python train.py --n_layer=14 --vocab_size=1024 --activation="squared_relu" --attn_scale=0.125 --init_std_up=0.0295 --init_std_down=0.00279 --optimizer="muon" --final_lr_fraction=0.0
Each number is 500 + 40 x the weight over its row's rms, rounded and kept within 0 to 999. Layers, rows and columns count from 0. Numbers have three digits each. The size before them is the row's rms in percent of the matrix's.

# down: layer 3 MLP down (transposed), 1024x256, rms 0.0758, rows 764-810, columns 128-191
# up: layer 3 MLP up, 1024x256, rms 0.15, rows 765-810, columns 128-191
down764 104:486496487585454450505404488578469465498512553544478517465510586432464529525470494518499500531510535555494541485523464448540528522489511539519480496488466547490453518531486556440444437493568473
up765 096:529540440542491462501553424540429467458491445490575502529590486528566517410520552525517482423517492519451547465526507514509540538444507507615494565533491482497540537541432485555509447500577514
down765 098:490508560471590501538570506522437587541542558509489501495475496552551587511485480482502500524503521480458500480544514512475493552531493454458443533525504504498502505447577455511508533447462527
up766 105:479513586482491424526526548548479505458535543579507538537478538545512543496492493444495513563454516501490531499523478554476565481494518559511482475460498503441520500520523514501478517461466553
down766 107:510517532507540534469484484515453470503461476399477458453390503522534545496534467509434431508485467481502526518517441490533452536515555542513481474437535521481481468427501458518511441521549461
up767 092:441496519532558407530535470401428467528509496502525512487442512475450460490550559532545510455524483529448507467549436508540446530488481447520550492505495554485492482486502495485482488455500562
down767 092:510486478508518532497456559520486526498496426513456434473476495504490424489556461498502425523516424451519518453532489510502543461449529513480451490542457517514470465440496510533478551506468504
up768 087:473543445526526500538446477471494428474395429521502527463536514534478491571490549497515587553426543471452420481469561521519440551571498445536491481490435514518531486475487508511550556496546539
down768 090:528483538425563523465471448512472477534496561416537461533505495495532516460472550595550499479557544479480579488448562454431500472527478512495451478447495515553484514471491527503544485497553488
up769 103:453534508501524499458474522554485487456494500365490485513453488545558424460495429504536558493475529557434484470534467485540545534507479490473595524552568425442485562513541527451536509439495459
down769 110:565427487534459474482527509617486477531545510474526546472525436453519469539465416555493587526418542517472514509520495448482487498455561520482515533524500474578504469551489482430503569481505530
up770 097:482555470506483536530554506512506558453511478556493527545511462436473576505461506535462474494475512479484566484609521438500462488496490489484522495503498503553466452526470511520499514509540487
down770 087:511449520504520494491503468485493552467446452495486475542526530513510503507471444524505498449537485494512494493489439483504485498498453428467469432533542523522474456530526473553560461482517425
up771 106:461474516471502530514459566492550478569435427555459477471538451528494418497448489516536534516462521490480504503556547549499511483599472468496602491465484523504508577544473509504523555478472434
down771 102:486507487498527444452473492499490529472488627430527420470521481578522501488479488458540488525400479484557474517496522485504506503485486515509481550488485523449527489484516499520485501543538451
up772 095:487455497504488497509478506503480617492433456536485464502488459432478561559506548544554539460575496579537461451495532563541457507481568493561466537519464425498502502530501514528491569530511530
down772 100:492440511548445501514526496504518568496512470517532505445478485448477538485527504534515510474505462510442547561501472533492567511491480529451486532556492519485525541510514504534502584528550444
up773 107:538429428512474469511447484511585568440563426525529515493455548556480482545524478488427507476522509538509496491458541544499500515531478466491519490549514573476484588523460498497533512497505452
down773 108:429540560477553471550554465531459490486541504435536458523536454483475388487506513446474526475527514514554548531573505440525454451548493508501536574539451444452469465573504515560465482482524502
up774 094:451491443500449546498536504533502509456516442455536498477465510517529554463490487578480507483480519486563407468519460452445559557534493624497431513583480442485470503522475564504523480478477429
down774 097:477521420583507444482520509542437469402550530529466555422544482555437493501529497429517471518449476470556485528509471550466450564502544428454492450420459511518521492542557523444467514526571478
up775 098:508516505500526522515522563522440524478499440530541505549510551522474472512532486507528493492470560549521470456544550483550445421500507491487513486495552516471484497600502474547566502532514601
down775 093:490481504407510531541396556505449548499489511437461507484577474504542432564519458517455479541496532464428501471509444538516500535515460526536496455504486484493466503452475509490448490472597576
up776 105:524455475489522496525555494450522492528461430498470588536487489480498516544548472482494548470533408529432541501566483486493523434541454489457503520570483530538545455522531416534537517481529513
down776 104:447511566468493396543502511510410504540584483457520506449468521525478461457510432474500527501465557500472466512364472503478487500502440505512480552442522502496519503473498528549482475531483490
up777 096:569517491431544501494484497521459504469498425462618421509494540539499479506489498485494536479537528551423515460522543494510567512464472588561522605504498467447498487402532505483474561553531599
down777 093:442523439440483565536512485562547410504499574466531541488546533551511389514454548547565481520456526513461571484564466482457468541504396546434489477505476491432566547485506503543553536501509494
up778 108:495519537533517407483427504492488531468414443473547535512451447490490444510544467570393514460548491467487451459468506459463493462432544435535519537514486421444507519536534509498500474420556509
down778 101:484509468531534594526466522511489504517434445532529509569485576536513545505473462538545469503452489523502518452540459503536511469537466477472491589435503503485498520533492511458465529463494468
up779 092:486461491539450504562525526483530478499445441466492522546542510508531570475472509511450505533585540463501487541466487512507568488543519575541538525596471428542531534536506493576484534446530508
down779 089:520427529522570518461525478482508478522504522522503516489522464531433479589496517540484448453472520593591561519503464493523462524496557502450500581564486490506500472506516451563530496533510470
up780 107:520537480513517535418552589506509520464457527487500566478556464536472438463447516524518500466518478478509533481489467480532557493489491538553478512488507472507493543476541494607475426512492476
down780 120:536516461479463508500593493491458469499481487450563530450449536518478535478503503445543473521517505435507546462483532485482583489587523461471483504500503515467557501477486544519461534564504471
up781 086:429542457454491489454606597531500454450504507552485463537533457462494448485499500467447487452437534507458601457377518506514522553532485490507511490508479481518433516474579500444492489444465562
down781 083:464472459504474508464554533507507513504421423538499448505469518477495519506512500553532454496476463492468542479417583428468523496475511462543446467486498485418513467512500507489499430506492541
up782 102:480558578518491550493535567485535499490465500514499517557467501566514470514543499476522543468506466549519490512481505542569459455481538524515482435539507453487494503482435515504522509495585449
down782 101:526436510509518498528549536535432439518533492481495554506538478397513488529501520511442510464482546494479472481485515451486469519534483464448534553557511530516551509486566489465521519460469518
up783 068:473526494509527569523516510505491448461534455571488497556442500524522513604486462500483485530442480489494478548555542483522449469531485521551525481518514496506523479516507500482488477477467568
down783 079:507524493520459516441526539496521512546512504582466478520531508525474531474500480503459497560488508454544498486492530474472426499462444464469510427585511568545533475562531458538480479553432521
up784 099:533529480493494437487593495479522431444493509465535509499438527485518502522499493559448424503384512518535541515504500486503491529529487470489582490454495435453433459499486543527452512437465408
down784 094:509548561501521433494519526476500481583475468484468486470479460479556452511519589496501511502514460523510515481500427514513518479501497546501467474550445451527455496552508498501515503519541488
up785 106:509531465433485447509451482500535490494499498601472512420591552513489410556556463511565512458479440506523518529483564493486448460499591530492468485537502502465472473490480531469506509495555556
down785 102:477463516506456573518458504527410484517568517536464519510555486475552531461436491476508484502508494492536476476495475519443520503506465454493539511443441490518572466537482449493497614432548494
up786 093:444446484505467632505491495585459438507487545493559515423447461494523477513476465515488479478491551485426508519401482512458497500472531530474497567498615544471461504448555496451507455507533551
down786 092:490522500533491498566438543456477484505560448472479543477542544499499525558502522444495476576579522508489558406423473486524512519478514498461454558592598519444518528476524507496509491429471530
up787 111:453453486481589559586483468525485487426557514505435470460516501535505533445499594526444523472415521531501426538502496493490524495514527462444489494501514440519497442474528427488499471471490538
down787 108:603492498511494516559446441469491498545465450498595590458510508504580524466594526523520472502502529538457433446466536437486526476511501598536549571532423564488554539519464507496536543448486487
up788 096:509505491471520539403540488529501517529493502467489476458523502488498406544474475551431506502546535544504507512483457557503486433503441461534512534490511468392473518500458532473458518513509514
down788 096:574545550577555479533537459495560446476519497517551481463498521524478456497480530419438525445547606449492485460497516500437387464487512544536493447500495489555517458513464444558447518508521531
up789 096:479514541538553546541532428548503445520535571516537510364536495553521523491518575504521494410553521530487544483451485553440507505505551466479545516604541458500525526525547478469495524575473518
down789 097:562517469518489524549537476527542504468480484526444544539556526472422532520465486491403476553482529483471529522479485535507468577476491448519552507539468474483457503505500437555547534501457515
up790 108:549498551510502502507534523435561466472543513494533567398521552480493436516527537551483444519485463509425527483400542553543491536535513482554503509587492521510494497440435497562519477510542439
down790 107:497551481448449537501510459471436542493543536431483475465475520488514503430509453415537551524530511505506468513569537532485474471454489487474511486505449495472488464520499524494564492519579460
up791 102:543538486521490518445463513579485525500528503548442523493521513497546528491556511514466573512491491510553511451523479516450511458437486451530466508565447409502466479473527551566553555449478529
down791 106:550471533514499481519508516484557548526540573443495493538469529516504477573479525544458489529540504552449411544520557577509418501502544516532484483541490455467466613521525506498557556496449523
up792 100:462531494565545548483420443561514534396409576440455512551515550523492498458560506537464527518414542533454470569405513520522552455482462493575554492428427525519496527413532522494487497437441535
down792 101:488460526440490481516484554412550557539557479477545490478541489539435476553531478532536516494523485491528593457523505550527456451464502431425363520502494481446514569529472494543450473592528456
up793 102:477538406548519561423565444489437554470536522513547536508540502480559466538498475521442499485512477558447493493374468556550477521483458516520464521524506473532518454453554570467511475520543545
down793 100:492477544493522459602497477465557455457560476470434533506560478529473504474568520547526506456462465526463529466506511493531484504519564565441549445499464582481457506568505453531511483512566472
up794 095:570553524532528506466527487524581551511478470533492526493506495471510457521531539480647557485528483530450524487465446478477460535503521498551538499496494430479457529558467518472530436413514510
down794 097:547370526453421531608510438539513471494444539489480453536457477495477513530542439462402551480533486501538499429535560572518507491512492449492478510529456511526501453454506468515470547508454482
up795 033:471489515480403489483510496505509423588540492523498523508461544523473462535588475495506494561489492456487581499528484441529578483424527470540556501518461541598469518407463509524541522508555450
down795 034:520588490547499481491455486473515485436531534518495568465513531542491562486462455552483460541505446497556523502428543506430489503471528526511458546481498573490521526456453449464537436499473552
up796 101:478562488445492546475536430439538523549448518457471541526508505593513441539528463425460518453572592492494484525404506498437510566499416507526500456457499504551475467547601545508531601507461510
down796 112:492532423465484443483490540489476501561512582524509519491528540495522489468470505473474496531506540508514472405486484517533567492437410487477499423494512513461526464477566441509475474443490509
up797 091:422480474503548523426452521481489557494455417496599483589543480415461449543482509466420460444515476480550529471466517486579472438522498485534561462553531452502401434522455443472503442514496524
down797 088:545470510493549489488417525553496443567508495433504440515540506487489523537526471502475609418536514529478500476529499461458546531481478547538496500522575515542439550482549563492424442459466540
up798 088:613562492561552543475495557533469495438535526502503504466461530424517523563502580594474543465502519480487519515517436524512483506460496524480502539518471477553448608491522482523532471505479554
down798 086:546463531471550472417511486485485498492544478520446501533487481518491489537521549477562491523560481524511467507502443518482417417456475485529539474495501507552510550542510513491402471501495470
up799 097:541582536513442467528519410512494493500506482458490508522482422548478540519522489501512494536537506507526536476499644554457513445535547432496531496434495572452475453443499451477473537497461505
down799 101:531551487521423462539484532481531504497458529468479522526549529515533527510509525484428510538516473584484474521510501474535532471449469521500481540561523431405517460493493511523462511451595475
up800 087:509448531533545588547459577483399461527500564486441524532516538464463482512531541487530505490500553495505509480516499466537491574441491458455489561482463502527516542578528504446517434502503551
down800 084:373474479482532564473450505514496515485520457487457454532495423545457555519503566544463466487441547502492485550502521485500491544493532491520502515491449487529548500510524515515599554539538506
up801 083:507548529490488544488500437532534459514505552500522512505496483494541473525450473486459454474456557507493486520449414530451500555490509459501410495473527552511449538426543433448538528553458486
down801 084:518443479565464529482487549482534442508527546509486489560545474453490443540482515492523505551560500451465457485461523577414499555430458468493436502559454526504542484461517479516517513514486541
up802 110:524527461424455439492506501435520490514528513501490457509507358537604558468481413458466528515564435502484563559454529491511551462495522495573562466494524626576517484513498485514533514506510523
down802 104:486474512469502490521500531510577525501527517479453565520540505449480497551470547530508458471511494551450448513478532534515548476481494452525442501502466488493515453529522527445503555503465496
up803 107:511509468512516412511493516443479497510460553466445517465508515541545532513458473532530502460463492523428525520476447567427507469520502486466503473424526507485510548521404558443533482565484536
down803 106:500379449484521504554576520567449445538483519456493507441518517471530477545544529562480522494512494496478521448498450485499558474473553460438525517572512525449481456445450483507503506480509490
up804 104:466536474473531547471585502465519456523512555449508489555459536465502597553432523456546467543520556491466543430478518467469594472527531505523541529519506568488467480446510471484526548527504539
down804 097:499490493528519505502518482541518457459537470476485634501424522582419506471457461530465462491543467537540544541457468535590548513517467434461523434478502417540531517449516546578487522451531495
up805 100:581514506517460487418432532554516500415536575470488476518492511615431468525501458463542504487437455504500548621464553454497510500527448481513503527484511538512490508535514461452510463462445479
down805 106:533525476591452511456494524452538492480520581474541545478517514529490550456509509503417483473537486477506488510461580491551523522432452480480508467539484571589479439462521490502526550567433508
up806 104:530454481480523478469508528536486509527479523485369500533559515473461459493498647496402520476552566552581458482479546486552453482510498431505404500496540569558470497520498502501524524489543494
down806 097:545549544457448569558443517466522547521511520469496478417488519507536534517553494491528509556489495530480555431465447505460641544510472511472476505492428459534571436502531467477534427414537491
up807 104:534527501468460588510551469490535512448461525519523486577545493470519400531551494519564533509475488503512489472442497522459416445529522462521486467480470555532479550502548477501485391527464516
down807 109:563480481524464514486547416447480520562490396536468472462486462477512488484466525377514522505460505497552467467519535584613525475472511479420510445487563475456486470461439567477489515471558538
up808 101:526543530456598521541462507506467620537399510477518435515521528534472521505461503551549557473517529459496466463495510467580486448436505527530526529503522503496432414541517494476547446408509588
down808 100:527444457569497462563437473464494492533522588489448550485545515535463521558528513497487489508491505439472470514544500505502543421542455459464542503529410515466569471501508463541468542501530480
up809 105:502461513423452565485431547495476488433438420501384398587502465517526502521548487532428540500482482549499528545498548464451509519545497529501518469483502530471545583533457442461521543496542528
down809 108:501492539460506533445423569512503553530488432528495467422416503462526506535557468442458419518497463554502524490557461569467490522502475544479508495488546520479495463513553513397490491502555550
up810 097:463502510445537563549506485514482517481510529484481493460492555524486504470472452557502447508527539464525566518557512451496472451502484542373532525335501515483497454422475522512480471491428431
down810 100:418508550481540451521554535432484476435526517569430508411523502459489557533531512515485454525531472512534444489448514553471521519493487469536455468451440510463532474490485519544561443581497478